From a checkpoint of a small transformer trained on Wikipedia: vocabulary 8192, tied embeddings.
Each number is 128 + 24 x the weight over its row's rms, rounded and kept within 0 to 255. Layers, rows and columns count from 0. Numbers have three digits each. The size before them is the row's rms in percent of the matrix's.

# layer 9 attention key, 128x128, rms 0.193, rows 0-108, columns 0-127
082:148103102146111148135086141168135098144131121152117076081128085113137128111167124168158129093118119118115164110117147104159103152129132134158162120133138166138135153135146198135130107133136133157118178127128152121119116116132127126169107141149188142136100142111135131139141119094087125112150068117134096152092150112120112152138092111129138098164139163150135131140117062153116134138095
087:146125140097110165113088158156105099124104101120129135151156131113147130091131105122131103108127104182142160125147117114075117134093127155135130141101110148104134155135084135083147120108146158146136108130142100125119143104133091133118088162167147150109138185120147127151140159108163144139130127100139118130106103109110152124088164097154143155122134097159085118076163153101074087136115
099:095121172139131147095135075140132086153088147121132148132132095103129118141154132121154117130124129112152185119126113101122135117153140130103105141100091155105113140107125152110154126121111132170120148157144110109165121122092074132126106139140117161139102157097136173137127125140147128150127121156141143120125100103133128129079148107173146195111184133147094103107153132138057092152118
091:115145128131106151113129146134128123184068136091107118095149108104103097152154171135130139061132151101107161106070126105138163135121111125096134135135128131114094136153129135139125145103203100166121142128140146092184159115099119159085107152128126120107157115089143142134134126133115146141125112141143166140148152105107143125167167142147110151122122155125121129129108107151118100092093
109:121107150119078165133139131138146122179094139073137100089129131098132127154124170168164140113145151101096192120102144094111147119136107133114154134119117141125090167147124096131132089118164102173122112136137136111162167127086127135102118157118125143126170117084132163148160161133117148132112142138108131173156103109128131131132151130144124172160144119139117128083094132146106098099103
109:127116136115100152140126139132126165199091162095071137127151125124134077172124153118142117128134124090109159134119138136144155128125151150126123106118109155125110140139137123150129092123177110125112187144114154128183170124126095157083126180166103104124112110086168131142143154129105168133112121128158122131140170133129147102149135147126149117139098139160099131085117093112132105118093
128:100189076156140091126157140125135105095167110153142145112123158155132125103111094154126163123134132148162097182063112132157115100146161087128125152142143137115159125124155120140139160124106148142123103111120104146102086128129150115156127122132145147151107121158104126110067108114178080109111108105139140091118107122154131123119179132148106131142127110144147128140144182136104130131160
129:127162115118150113072088072128085135098176110194133154156118122160114116077152091113090134129120119155151114161111119176119145108102137123129114100174133100122164107125178118120124111141102120129124109151107122188088120152149123128124133120156137132133106110126113127119114118098156069139162126109150125110080114109132154136108118139095127104112134143127152142163134120105122161136150
142:145123166137111151177080127142119135155119136103132146146121136098133091142114136064148103118142129096094170110168143132144166136110101144126139112122102131135083154121133078145123067156149140111123152181120129133178169119131106188106128153153111122120159125072152118106171168121117133124114111137170132127131119135122134130127122131140137093139115113155139086110109133075110115137128
092:138145143149098134143156147119142124102140127126176086075141114159103159114150117154138157162129134108133095124150162098114116130115122099115158154179113107140139114157106143132155122143078115110141102120149134100104057106094188080158167128089155156134125102123116146124124122126123125138127154139103144123126116091127122136096131075135129133138131104111098120161146161186098122160143
069:150103151102081114126141133160168106143134115092162136142116126095129077114134145134119106104120157158116161065164124137084153143132098141151153109076144113133119163128130097130093092112123144129129095130148132131138159116139078108161155149156136093104173139091150122144183162151149122138115124100149105130134120149116127122138079161139088132124149172118113131098121146154156104124104
073:076127070141167119115126147107111129099140141144103119144118131182133167107129118128122153147102124138146109167107105139131106120142150096139119112128116140141126117092129165150159136108092127126118142092143098143085103159107168113136127095095157160170113140195094122079122076122113073137128106105139164149108144127127107160128149123147089140140128113096136109139174107169116123128129
079:107127146117147153163119139104134135141114168134124103096141156131117175126120113138137143155134086100157118172091168122127126090100122122092120140189108132148137100146127160125170162148120105161136140137117133101091106138080181121137123119082119146186107124170116130122102099135127120138097119181108143124134116130117097159114186108120122154138138083111140106149145141155077139129135
082:119134138152171182107119075107101145100123150157113116125135131156116136115125115124113169130142110115150089181090122119135105114145154110095119142187110129141153092118153161118181150179135116156136135092125117117083102165117139132106109125104133118174112107136085134108123069119110118140149123135143159143106148121131129162146160085124087120134122131101178106155115121151107143111138
117:111149113142123156137119099197181131148162134125140111106122162125084096155156107139142127098162141170163147081103121135135099141117150157125104120186109148101146089152153123167148149143132148137141142119126134098114100120141137107110138125159128157127103102097134122135074119113153132107106132111196132117111107146184172120135136141173109150120107123134094085131126126112115131111110
085:182132136130128127083116128145101132141143142112165150129148132110128113115139169146142090117122133169117165087114119157085134107113152170139163168106091109150147133157110117091107105097135154121130085161109126104153153164153152094193118159108099136116138159168129153156102137129139168161119140140117125128135080132097144150098134148130140088103144137108101131109131130124124181124166
081:131149104101103105117130120115147173136104123135130164159128099116126153128141148085130106116133133064159089137079137153151155101142124114140149124197177094140110126130153133104147145112149125107149174126110137160144131167093089124144159091126121126083096108110124115096110157135107112123097136139117089119111152101162159123140143088130101096164145094117177137142133113155147123109145
097:106107118133129114088142124168116114106149137141117157110134097145102097157144114143134184098121162071150192063096109124138152137127116133138118132149167150114124142137125162120173104130133146140149143139132125137110132136086147138125128096165142133107107094113127080127105153099086156137121115133128152112149142116152166145140138095140157121120099156145120114183122123171092095123070
096:082132128155073138086165116100107127146059126107102117117121101129102091148144129176131174105122171101124198125069136073123146117136108139134139131136113131142116163146124152128180121129156131132151146163118123103135143118125157139105102126128112147142108113104139120130130125087092148140112129087132163145133151109104147156170121134158157134115145146125158136120120087125107087118134
084:173156069124169095127111133117155136117127130155155113132143134163126128136079147167105126125122105140132084149087089161183118133093163111169126121180154075105116129114145097101107162150144115108119160106124140124100108144144109142149141125124138096104107100167123115146074148113108123134145112129136138121123145134137123126158112119120149083129082128113159157184115115116134143162148
081:141090149104170162111153170108178122130121121102150103130159109127105093099102134139136114119135155145122132139174129133131151155119106109149115153145141124136111129138124114109152141114110111161076124126126131094111125126143104068151105150124149107151168093136141142136109108171131112147117169101117166139120140144126101182151097094149105116166135175135144169127091198170121133115152
076:179125092087161123123144156128126128130109124187131132168141134132134142122091128155108123133123106133157099148171116168132115115128130134153126156187143103127120111142114137111133153137160115145124108147124149163089114159142090098151099135151117148089100081177131152150088124116109124155149156085105158151091124124162140204129118103141125130125122130146140146126083150092090141117134
067:107136172097156104103144116154136093127116143114138090115135107135149183131117152140165114137133128135153128087116168125129141127097095120165120168169113142123128152148088152143107111092112116140127141078119160095137090133080144103198117099075149137133109150136161132142179108140112167123116114131111124151096110113096122136096099151108110143131146122099128118141135106171122083151132
087:114135101133137080115148135082089159081174119151094128166087127144168193131153140110110123160117125124118095149179132149158109149134121116164138100101100128141145140099122157128101115124106162068163129109139128152078128158129144122140151101130145165119087146141125110087121141087098138122133125099103107115126122122129137127137102153114150095130141111128124133152147078113159154155124
071:137126139132113116123098135138165160174104121120103173112125125097156104152126131113158118117129099085111176139128112110123147121156118190122122099087106115112099146118154087141083090111141113105129144188128134124173136131105102171127096142164103123114162141107148100154146175132137163100121135159119106110127109149110155105155132147131154131142166133157155138081132118073159117128123
111:127064146116099135113148100173133120153095115119138165104137114119157115148139143131106115125150160181125151093139138107129144176156118129153136101108124125140118162092108096144095128108121165121118138112118120099134174141141102096115157121134129128084157164072140131139185162142137121160120123112179082081117143155127135083150112161122118133143123156134118093103148091154123100115125
113:160141122121146116126108133093133098054157125174119133127130147175121134111111073176112160115113136131153083173131106151130115121097133144118149167197150135107137090119155153133144135128125103124154132134144139158095119151178103149117116121125144143136088098160127129112114109117130059130134115105123153144150107092165122135124143094137109120128105118119161141152101131111087122169136
129:159090165092077094103116105114119122161133144118106145149090124105149129133137167119138144151159130120079149104156135127105157129137122189163111135104102110159141139111083140095118110121155135098135124178091136101141206138121108129155119134121091086090130141102146127145172130103108148123119121149134130152114124132095088111123112140116144132163152147142110121097126117075125150154120
091:176108157109100116149111124153147107177111135110167160152115151078156096158139128129147107129139129128091184121166126134154160140124104177138144119113121127123104168147132086140097112111147133116110147155113116129158174124144073159135109137139111095088156120095165121129189148121144135104107116135151106148123109135115134088156130169125130150140129152159128117099089130083124138104121
117:142108124149138134145147175165148118145172128128144110081123124112113117129107123174135130113130134127109137158150084131084161173130139108088135186135141169115127121130136118151147158090136140107081091112091099164159123101135114111110114103161112100107106097077123119137091120116131124122120155134157120099098155106144125085123177127183122141131100124171095130098092146121144121148137
115:174151124133117134171132129098091119122114140110155124133123136134122167094140159116148081134102100150123145091146161099088125145107118063055104128146132157173171101122118121112120144148150142164131126162141129115120167107108145111117143129104091125139133153143105149123142114138109143164099164131109111106131096183118108149150161119103128125146106097151143091165146129142087116150164
113:116136117132134104118114164094103076070131161144118091124134160151137167120095098114100136130127132102180128147143131145135130137121136135111138151163110127133176118155144190145150084132054110132130119142129137176116123142144133120165118131060144198150093118120137139107106125120120086150121106124105135111141148093125130128132172117112101091151118118115159129130117123152134126159136
078:089114090163148178096116112093077135133113118090114198141151092080110114107130115127117136154096116088145124134133142127157125154122175111110114141154116143104109096130124095107131109135136146141133148082158119118169142154111148099106125172159143146193111125105104133174142109143096114158126108152097118132156109112093115104136147132135124113150166146115104128162132098128114119140146
065:136132111102104092118142165153142131123141140148126101149082118130125071108108130121094129092120098088105140122149115155090149111144118149129127143117122131173153121169132147162120166119119146098155145095141113145140150104087149130155147079110100132130140093119142127098116135123171092115157169100130069102147141096097143097137089152156157112154096137105156143086126086129126108165127
071:180133173140140161129162106123151130113161115143154116090082142138138095186121164122100137130147120123133171131126111156191141101155157155144135116120123128106152106123147095125116163106114114075114169097085121128107121145113100114162135069097112137114100122121105157110130157112154121120187157108086125117123114124108122121160122136186152129144150147142132119127149139112153117122115
087:154144118086128109139127134173118175121166103128164093100146136143125118184120127098110125144097112160148104153124080138143116140162108113110145089112147110066143128134092108163137126125141088156132118104121133168091174137129138139126125092155106145086134080135109136136100124132123169126125119093118129129104120129118129153163127129128135133108172122152147197111127131109097170172124
070:138130132152118120143118100130127138139116126105108116099120143088117085118151123145102117165183131100154127112113132167125131133115136161140114165105117107158151180110133144128109185114137118109122125153122096129080059136154150138137105101139131136134137147125124169120144098129154136097143158091141083146137122091144121137153088096079172099168108090150140108081132106119134123183146
070:151151105162144140134140129106098126127112081146112125179174104101133170107114118122159094149093131133097127119111169087109080127143140102131105148105125120137153128140141131153112134080117113164204126164153101138123140132125138122091137148152091164145150164133114102153171109140129106128126093132098115144073138146123157140114142130099117123108121142160156061130167140122117127132125
075:121109120139097114090100129128190113120111116137136112069104170131143107124170147190139109152126166142084122115095110161130133114111140130117150136116148161145143138137153081154135163101138150121153125111115140110168136115147079123127160141141152103098123128085112170120132105122170117085163113155150101128124108113152128111123114157129109167095101149133115140131141120118168161181161
078:060109090133095137106154150113140120159115125131131147124118100155147107143130117119144116100147124149156157114134117083102139103160135135153092138098140075084179148137128147116140143188085167126125123095103106146103093106073123099179149144121125127132115147152119094085130154106153127123132114133133137127151132119109109146077136139127144078153127149139133121120157178127118124112091
088:108124156153127114137151105096142117102130135117085112174090160138141137141190141145119136136163145144132173129107086144132140138156138133145094161108150142142193138127119088164112147140137156121144151159107143174123144139101123108130093078132118141129126113116135125092145104178161152073092129124110115103131155111134136113113159131159146102118132127143159138141113128092173180106163
070:088158121171125146127146167146123151124101141154123106126113134088141186121157140146167114142115130149147128157139137158138114102120074130112102152105121109130129122111131128151198095130110121109145128119166105099131132151122135130165163135068145153133097174123109133153098129199131090132124131162114126106096136136111130109123132106105082141157138150140114089123180150145115166111153
083:176055079121164194126136131115117159125149183152119100155136109117095105135145126133153167108122107134148155089141142135170098126129128101159095133121109079136127150137076072121143106135141115155114122117089131125148133118107153165114134156131126134134149129175134148158153114100112122126113118111141159132128124130114132133128161163110067108128138111133109113133144089107126128116087
088:123128142105153110143107102139160121093141155140130128137141124130110090124174125112186118112159134140137143140142166112118109153161110127113155138126141193120104113158101101109146130068125140156105145176128093127153106060143112180131103134147160091127106135111110101138120102117120134116102116153137183137153115180155098139116089122116111122111131150123143099153113178117157148115152
095:093099150107145132106125100084115099110110130135099116132174098109153143145120126154175166109113123109150176168091149090109124126080149116166143102115060143123110084144117127096110094151157124155162166122145127118155112137086147106110108110096152130136098126149128156152138103123113145105122145125104108154124116094094123122119154122101121128137174138150174133139164082125113137121131
096:068125083109103130117082124120109141115106106094108169124086142115145147118132128136118094147094126089131101127087165157151123090117107119166119122101155105099137096128147146092159143134170095112174107149104094123129108167142150133096143146108127123082126130126126088146120121118170126144149113151134120141152082093145117130167127104118149148135074097107132147178140102103120124114127
155:126135148139177165096123105100062135132114141099122138131184135111170141087112141103132148170104097127128123157135162106155080150133139077139072133153133121135120111097105107120132085118146114123125122121151126154131117155101112119066130183123109161142143128120124120169152125154135117160101119155137145162109152164114128137117161113091111098166146139149138088136139149125124104103141
072:107110152142193169144109108121106111100108152103127133117135120096155137123160139110141128165060142130124119142172156105131110123146145098098120098126073134166094097144099112116120088110101134149145118150166140162142136155128148133075155173122116105177134098129121113137162169165112123120119114136141104092100123142133121134112148123144116147097135115108139116159120123140073124073128
081:093139129116176152119113072088063118112119142093127115114141125115166079115125118114113133137074114098142109165122142102170113133084154110113122090145110145131137085079126104075109120109127094125155128139153089156148154126125127151085114159111124138183145066119137129158157135146112128149152109131141112123120118137122155112134141117126121093112130107118142130160151120115091107104150
096:132144105113123115056117120112121130137115084133132161125190096109111129136122150118131122105104138118151086111095146114136126096096117155080120071133122095161123122123153136130085114155149111117091126116119086075110114132166116144147148132110131127129088067141124145180117133105144128120146104125134117153136111151107146114136167164088125114177134107156123161149131181150141136147135
078:146122129109110086096110142112122094141124127108122134160134086112120090155169111100099115121077102121143141102130135119138124086105102118120135093096142118162207136144120140128123146131114095103114103179129052138085171113159138133145135140083100120141099108154115137152142111147147139110148093139126141115169147150119156115132144165113122144117137104128112175145177133100127151112122
080:121164131087141150101102132155125108121114161115119150137072146159096132171144133176103103164143104148129158111092135140118126105150132132137136134166131144116148170167150118123099123148141121111130133138099097068144151116115086119118120138107138102116144125104149152121101121086150142110110130179141109089166104096119162163146120109132155108138123142159067168118108124108143123090179
096:163127158128132117108140150170132160144168118113100130155163171093147149160111102132154165145093099091137136090130133164168127146079110121108113158141087109114136116150111148099110155098117148145074124121115150093127117100123090104101128133130120129155138161129121152152083136166074098117154151136103103138142098131133184109094135135134137138116136132148147108081126128100088119107130
098:174116112084098155122163160096143146105114146170102125108145099174128107113164122154070084117157112090133176135132126168157109107130159134123107112145122089161107125129151145166124104120113150123128149156124111165113118129118116108122184082130129150119125139147148133139123172125138123111126131167144142145142122128132118142142104150145141082172130103147152154120122075103075151105106
094:156120123125131081159147089116079109130136136115102121185121121139143147058127127134120133137159125148124104152140149133114153109161109125149157113078158152105125128117120158123175083094131083097140104122090133144141145131084104112115143143085110110125131162140147101130137064152105137118145154125132132110114114121093131095127166176096139108153138133122140147148139133065098106141132
091:161188122145105122130081129092125162102171144158115100127148146164140129133122163098145113147112119111095127149119152107132137123107107122072101147110151162152152148088148089129157107125133158109169133155116144158141101087104143135099156115111111141148137092146169167127124131134103114105148093135125130149109122126122102129127156105077104123131122167176123090121180168126142109099120
075:109124119144124115135086102123153119110121110147080137154100074157101152127107070141096143124116163108124139124101127188145123145175159210114131077113125127119118129099125127154122164135102122112133125141067103117112130104184150177147127110130134116113157120163088118093089117132133131144118141143137148129141141138138143152143135147105129131157181121153109107105128136137131167118126
104:140151139119129165093114117180145184126154144148139129148079172122130117138143143127094127093159139104137132118150131191094137153177084178108125126113134156153118130131149143122106147132169145137126103122117107107096109129109130114165158131096155101111135112078191175128086109106130131110179140121139146150149138148101133127111095159099119143126119156120153154142112121096125111144142
104:147144138113145141073126109130127126150132105186120164102149085133121102108138145112119100151133113167116128044134149159096141153150104132138137130144119133158114152162161133135101121151149118116161128148079126176142120118140133106171087114169140125084095132144106140129151116133132129131086123134129104148152131102119095128131141147106146158124127138162108189135088193158123128137122
094:123118139157161096151133147117100146153156101160051129136128159141132141119104159115133135086156096150146139145164120174132151161110086138154106113112108169149092091079105093103126109126126172138155148153154123148142171162122103172155137121175111127142096125115147149129133132110118146132116106164152155147113149107143145139111143087129095106115117138119132062106134131121115131115136
091:133155119115125118131116158119110108130112119097151139112152089119147139104181140152134145108130090100130098120123106158126144099147106138110119083136163177075164123164105121139111145142083131135097146140155146152115110133104178081118141115118119113116078162092153160130105138118128121150131096111082096156147113136099081165156139165198117138155109114140156125136135107137154123139146
104:134084130150133126094116131116131063121139141148115113151156129098127139122122120107086130121131104127172149136123129119085157084155166167185122140122152085116159100128109135131114141151139114132064113128109096137140116091120106097157177094126108115142124153126144133144109115122147127145110115166112105113125115095095076126134146126104156082111123071100158109165142110161116104163124
044:130129135098136089109107121168156123118146119123117155157102148131150154138166158123128124146135128136136153109133144131108129103191157139131134098072117139183099128143124124187079136081087150142090141156089136149083127133109142104123151111130128092094138138182100133099123175110168131109121171121137113103141092132139101143124110133086155125127125121151149138111139167139102112146094
137:136147137136175130126152102106080122102096115157088115126171151128148149077147118115165119133081121141138105151131126093150096163134147064123110118137118096132116115091113115088113115120107121159147124141153118115100166118127156108109135136139135166138103146143117129180155109149083119163130117137096122128114137155097112087151172108097091125120102116135127135167168130157104089164147
087:084111140087089190153136152135116153117126123111150109129114115152110151093116125153121141116154117160137148121132134109116125118088135126163124151072140098096135130171160127129120174116145139108149148117168128111107121136166128130104134103125121113144096183120104137052094130106126181150136120109157141110152156099100115128164111116157164110153137111099152159137126094119155177120133
097:159129142126131119146064154139126139168141120114126144133152102148129130131127124167145105138148161121127160159133104167127096040133132139153137081094133112099144158175153120159151121144142122105085131088114104116151121133111170092146120136129132172098136146096093097163151144116155113155109148148136131104101094116104088147161147118088118147148119123130130148131096158144148089134144
090:158169099132110111071153131123123129102124145131124152108128149138174119144093120134099161114158151124150133132126094144120143108146162133127113119127127172103154111129142102114111119091109092131099111170174111177087126153113118121162084142146158091125172153122147129169149149128143102139144131192120112122107123081122135150146131123129116119104096136145146098160146160086153113122192
099:130117158119121136119095136126123153089125175126103084155145167150126119149128166130117170115110136084113132119088134175125094147124113147093131099115182141143108138149123148090146126128164082162101136134096109123124126072115134123137153118132082118133133121126137120131150137146123140147118145132114157071118134118165075090146079185127124119099126087145120147163122082146122103128158
072:129171115139126147154139126117152114111125178151130122127152097124116101117157119134139176137161097116112126157137121129177128197122124120141112119120154147125150076102127156134086164099172156105113174121145136148101122137148132135104137135128064183163188095108128106182140154129127130153117088104144111131123150122146151131166145105125127077150148150107151125135128148116121121150127
083:139133135133098113114142121116139158130100156132127137077083127166147122176140137129110128125114149117125121072134189110180113160107099141163124089145121106150151166109149086122153092111106144110121119118132112157167133130093138121059119142145116139143142089100159161139140134161153140119143152152065158129141126135131123107099099107098142136110105141094123153139132169144134098092124
096:167111139167140119119177123135139133120176106158118162116107115091150112095139127087106103186139156109110084101117114138129142124132151142139138090124076143157096112095135145171157094147094122149083119115105116138114150174111079189126141134149127120147107122137136117143157090144129160098115107139124130113131094133163144129132150154147113176134114120105117170133121155156097121137110
099:154138122128133107095156109102127149123109108158152141163147145092140126094156158131150140160128082151166118136162142099118146129134157155130129179079147073108104098123082138124097112139099137152154129138127135148151162111123105106127156096094147114117161164130128123124146114163114078139081131132109066112101148143097130148170160158104145132082131141114156117136119103131105112116160
103:099131149155124148146090139114156136167122126105110114102102118113143143150114101146106085135114133098135123156109173181119118147157126151140115125109103163142121127151159098150128125080139121141123143149110077111114098152139123175113143177127121083177163105135149108144118113115152135078162141128127157109097111075124122103147103120146127130140126124088067138167128162099124155110167
124:159113163153132156170100112158136117139129154113116108101112133116125109206104139102078142137152140111099133118132134127142123185150130165146119119129172127128120138126127107159106116101153104114128116165146131174104085127121141103139110132095114139119182091101090117153104127128121145152125117111126109094076129113127092117135089117140069086150116151158114136149129158147093147086138
111:068143109102125123100173164129137133098127066130156138153142122117149150107137161129137135133134127182129152125108113097164151117153140101132126114133143128123184117155144115117138112136175145153151103151149113133128148158087128115151097147154149118101097149125114134127129118116139111182150134168117158102101154087137146114147129150098139127172139062152123121164130081123135130154182
109:123130108131085086134149119143148153156120131167167129122132094094133101128140196146133131166117082107122154119104142123128150163100128142129127143144159131142129147083158110145128146126135154153087095117116126117117136134158128118111164041107122130135154149132124161115141123127125101136091136131107119161119121145140124135145108134093176171083144102126101101111070127157128108075105
116:136109149121097133151117150128143116145131125109063151107126123132101099129090150134105135090100148117158124140117113150136151125124123130113157107164149142135088092107159115144134103153140158083157097134140083152156145117137101151105139136162123133136151080102150127131127094097107121121159127103179157158145119129155161125140097111120117128098103125105096102097128153088184144074066
101:121128163112157132103138114120084115123109114153144097148150121105109194062133152138162148169112124159143138144124124065108110094107153114139083121112131114122140156189142117137143119113145101175121135107141136106123146139096151056134142124081139117106101163153128104086140106124131148158105120112129126107117138132097081134137144103130152155150113081119118119141109118144124138162137
108:122166139143156089154140152165144103131130185149124127129152121120160153155180192118101152085103117110117142112162111130109179144120076124092153089134147105127145158141145143160111149137164165140131147161144152111096120079101146098148107073160142144104088126128137140148112129122145121140125141096126101132155134135117138160119120132139104072127135141134099151107151140143126156127145
104:140118121135116117143068150163150150104151162124165125075098111153131125129117119104124134100133128111095124155131137119121111113128110099141148117173099124121177163102151102091141124153131081115135131095177169184097111155107127135104094103123121149109128125148085139110089147126118155123159162096135103095154147139108125141088132136156091111164069113145137135130147141158137100153152
089:135103113130120136146151096137102154137106153126125112131148162139166105157159145122108124107122115134115086118157126127124123224108112123087151158179106158163104093082125140164099123104137158169166094176138132133155147144156107147095129133122145124167128098134116152132146103148117112110100087074117128155126151142151142132114095150162105139121144143114081126121140120144133099141122
073:113131103128135132143090156155123126147114131115131133143145122108105126115130108141172134141132092168145136118122126140120113099099086137136082135077159111133132173121154118159118142086121121123127102087096131092121105126130171136081139094118141095118187164121135109124118116088094138176167108130171093119116126065111106162131121174147146130161130115101138154131112095175125149135165
081:106120122148140085136112123107143140139121124136152113127110118158121140156153152138083083142155160132138174160079142124127125100190189119145142116117156137113146156122131124097126100122110159123124134110126111135152114155113123102169160133080178162112121159166129161123077117119124174134137170158119162115153128114102137153140130132154154160136144118141150136123062111145178146130136
086:144124147139135175141138134130116130134106118091162129147136194110134149155091118146173145119135086153124165122166129178113151139145106084101109102090110142152111124138122065168126116112118117091154140115146118118147148110120170174138115150128100167177125102164152140138118156151132126114109097152142108123126104120142115127165158149153118108153126171152093101125149157163126110135161
088:102100136102139140157151137088143130111090153107101145108096084094130128140143162126125104165163131123126166142096163091168085136106124133121153092138132118098159164145127159153159079127098149179123122102110096146105106155140109183156108102146133119136167154104096160075137140125145127121150127137132131099116124122104115147126104123147108107153138093101118151082163150140148146123145
089:106126123121112143091119131167131099142153123138127117056103145158166136177098112136158115092099165126117131106113147146129096105136158142113101095140102136168134149110156088116140153145154084156090106150127107122122160131121120160154113194147111079130110108152136148106115162129123157101138147123122149109131118111136129099144156158145137187117109113167136147162099142095152127099113
107:133154107123116122121133126125125101126109113140125093111104092195139133092136150168158147101088103116138094114171127122162144143113157145140129147124094099130116143082124133116102129109149109128134118130132098085146133125112076095141166147142084116146107112145166107133105145144093113150104138118116177190110102187120149116120130131164152110124152145135125114133134151056141145126086
079:125137127107148128158115112079093130142149121118168118160135131136146146124116153143118173128134071119140116109142107128135147101144092129143078172057158160099173107094118125078155103119141122086124168102167144139145142156130103125108118122127125151132103164131130149088137124149115123149101154124103116144145158132123143123151161173104150137101133109152194129136146119143143111161166
078:132135162143125136143104089127149167162148152125105132109136140123121131152134106115080124138146121111119127148111144170100147132112168125107171128130149167104092168142119132169122155087120066143095103144120067136120104167127132172184117138129103103114123110133106120124086179129148117097138144091127126135139120137136131155113053129129116147086111095134157119103137149151153155129149
110:135141100108117128128113101142147126146155117108189136091096121107167102162153146130121092120113168169123113130128129109185123114109129152112115126112061158128137143091143104093151104136103132134124120149139160138164164131143113135121142136148123154150132181152126131096096139132155156106086134119133126122105152144111155155181186129172122131142124162099166138123144075152118125150093
105:153121089111130130110093079123130115116124174144096119081134131131121117118144100140123133146148130110113135147119147160182145131128120104118105114136099152138067131109114194179102172149161142151122112112141153137139130093155122176140131177173119091143160101160130086140159131149136126092122138115119147149141108141110133122149090149077094142143119178112115118134153124117120162101131
121:120089148135116151095175124124142099177114121128126118112113122119159170120100134132121113129142121111079147120158137128129119134136159112142116135102153117105083134140135142137169116127145082183127110150116139116117085119080149187163140206168104183160161097134114126119140121148118107102118131116120171134142150131168127116144154167108087141116145130143135109162129141109097145106110
113:111143127090133079107134124132143085129118129178152137093101098122129063117125138128126159117108099175142088121121118122149142123103088145115148143139084125136170113138102143140129110142124155125161123103197160169130128140156087130132099123134122096104148118143064117127126096110112097106132134098146127159127124157171145136091137120128105085096124121151099114124099097092148119160110
131:178136120126124132173102098114160148146108112131144133119100111166110056170109147153071099155146149129127104109135158108138136132154136144119150109084111136138124124118135116150133161146112072159136163117141153147115129129143101165104109108160136097139148112130141170121141088162128133137130137187156143123154148156154119137115117137118089175083129165124121154113101132152158164142105
110:138106142105115102158103179113112118124144106116148138127111145163164130153131086127084129101108098127137146144165179100163116162155133145210103137138121133115159075113113148124110115104124109110102141163135129162138101151154141157156133139120120110131136093127119106153108139127110134113075128098122129141086172115163120151075122149149094113133106096128150130134104126096135126182144
126:126130124089114112111126162066152148104106154140147134149094137134139089158121159142143096148147129134148180114139121148131128134112176118135124141095137143136162108152149118152155110120121152110131154144081066102190118114118116115110067163150135089148150156118128137127148146151123108143196154105144127137105118088126137100111123115137102164120132106066126159149115127126111121104139
084:136124131110127124117098134165122109114129145163138193088103099123136120122126078099133141123119177124143120126138191139101118123147094128112136137148165136206160108173126114101142147149157097135177092136116098157140116183142147090137104131108154110109101086112105098142144150124158118132129130139133160141148163108106113131120141159132110158104092091126145135118110129169159117136134
077:162119090139132134129121141107101165104131130140137139133096115142143127119158129140128163144135149119117129113132157171113142097175112148133161102136134115166143166133161091145158145108157093169172127140146123131156175162161154171123123122112164117102115092074084132144112112094172117146156117140111158108153172090113136119113123133146141157089104096118157147134094100171129117112164
095:121119132148100157132096107119149116132061128117130133141103132103148151133142104155098160137121159124178082122100136096130118112122128090097115105134096108105110138121153151106105130115147119146162135096127181133143162152117106158133116145136151102060137118120109124131121092146138112129119123118137162165136164148143132115139097183109094163127134088152113174090058128120129135120169
084:183127147115136154116120146131096101125139129121104081136108159171131108148126157151158163170132072149119186122118102149154164130098168143149089120122171141107154114134102129152134182102119125121124163121077110110152107160087164123092147115153127137138100120105124130168153141138091112119103128163152117099098083128135117130128142138131092119117136135095113140138128112147167113157153
101:140153137117114122124139159116105158174152168146138091128187139142122109108156146108134131123119100138179133094097122089156124143090106128124118139153088144113193145153120147132119125120136181099097177133118128200110147114111081145124144147156123144154091116113149115150144122153116110107111101137150123128109127148140152090132149109135136129126095143130116082096133103075167128148138
121:125098111093162132121179103156118114114114086113146157147107159127108154105110109163172161170104097134150135133128139156143142142111109115163147153129167149108099126114108133159108115126112105152142100140063134120141119151088152103116146157144131061121128099122126151142142165154114142116100153148106142120137085128127125138148138153088095188135168084125120124114086116125148098133119
083:091138165104148094130110107090120144128144178109162164076162136109100118130128147140137131132121130118180109109119102119134165129125118099161135165139140133159180104102107134092088106115123155153126121094124153173121118143108108104140119136091103094138114110121152148123162165121122114114155139090084186084128154110133107134134129149132094115127159121111107119094068133143131158111139
123:092103145131133141094101126119122105145094138105102123115118110142102099146109142118090140111144148151126111118127088092145096134106121125134118197147085101108142091082137098155147139100133121129140143114130153158130142115154103138140111135162093128135150123110150182105135085132087153118098108170167068139096171160141107116126118127135112195151123162153121088133149122106150132148124
135:139177071071111077153148102109168147110140124128161130106104144106120105099133132165153115145136132133123118102110128125147098153113163119143136121114156118116132121130083127115135132116077121158155112115146121144060128144183079148093156077117144087125128153136138121123107142173100113152111119134146105144135101174150140138128130102130112118090111138118130140138100111134146116173086
120:101132121138145128116183076117150150106160099118084113121130127132121122100129122089133135151137103091175142100157165143105090132134159102144157124132168133110167146133136131128115164174102152122126155184147141139165106129107087099130159093179166132133149142149172142147125156140130125131133107146104149097129129130091101128121123105145114121096130139100140119139174139166141110080170
156:142130136118125137136115166095128139109125123129161110125130132147173140105168168131173093138112136130165113147120115123124109145112106137170118138145103118156170118128148142087136155094122119137135107115127166094145142145120121115114121109102121112183092176136107125115101120159106149147167148130120082146160117103164099138125160143112110110167134150138133136139125097141133145247117
112:115137100132142108088112114097126110111114102140162111100129118119118149130154113128135120170150114106132092159142126112160174136114153124128142153128122135133154130141089154073129174104116103158135167145113155123149106135108153102148147137112152169139147145125096147169165110104130141108111191176089123155101138145148160125079120126141080137078153137099123124160156127123108126184160
116:128158089109090130123122117133150120136146136130117117139094154151093088118140122132120091152188138127151104127146114147096161090120160100116143129121128141132079133115110090083115120108115105152137131123157140151149132160128094158084130148148133089190136150133154125121149146128092156161186140156132142138129173152147153132115125153114112206130112100118140124095168125139111123088127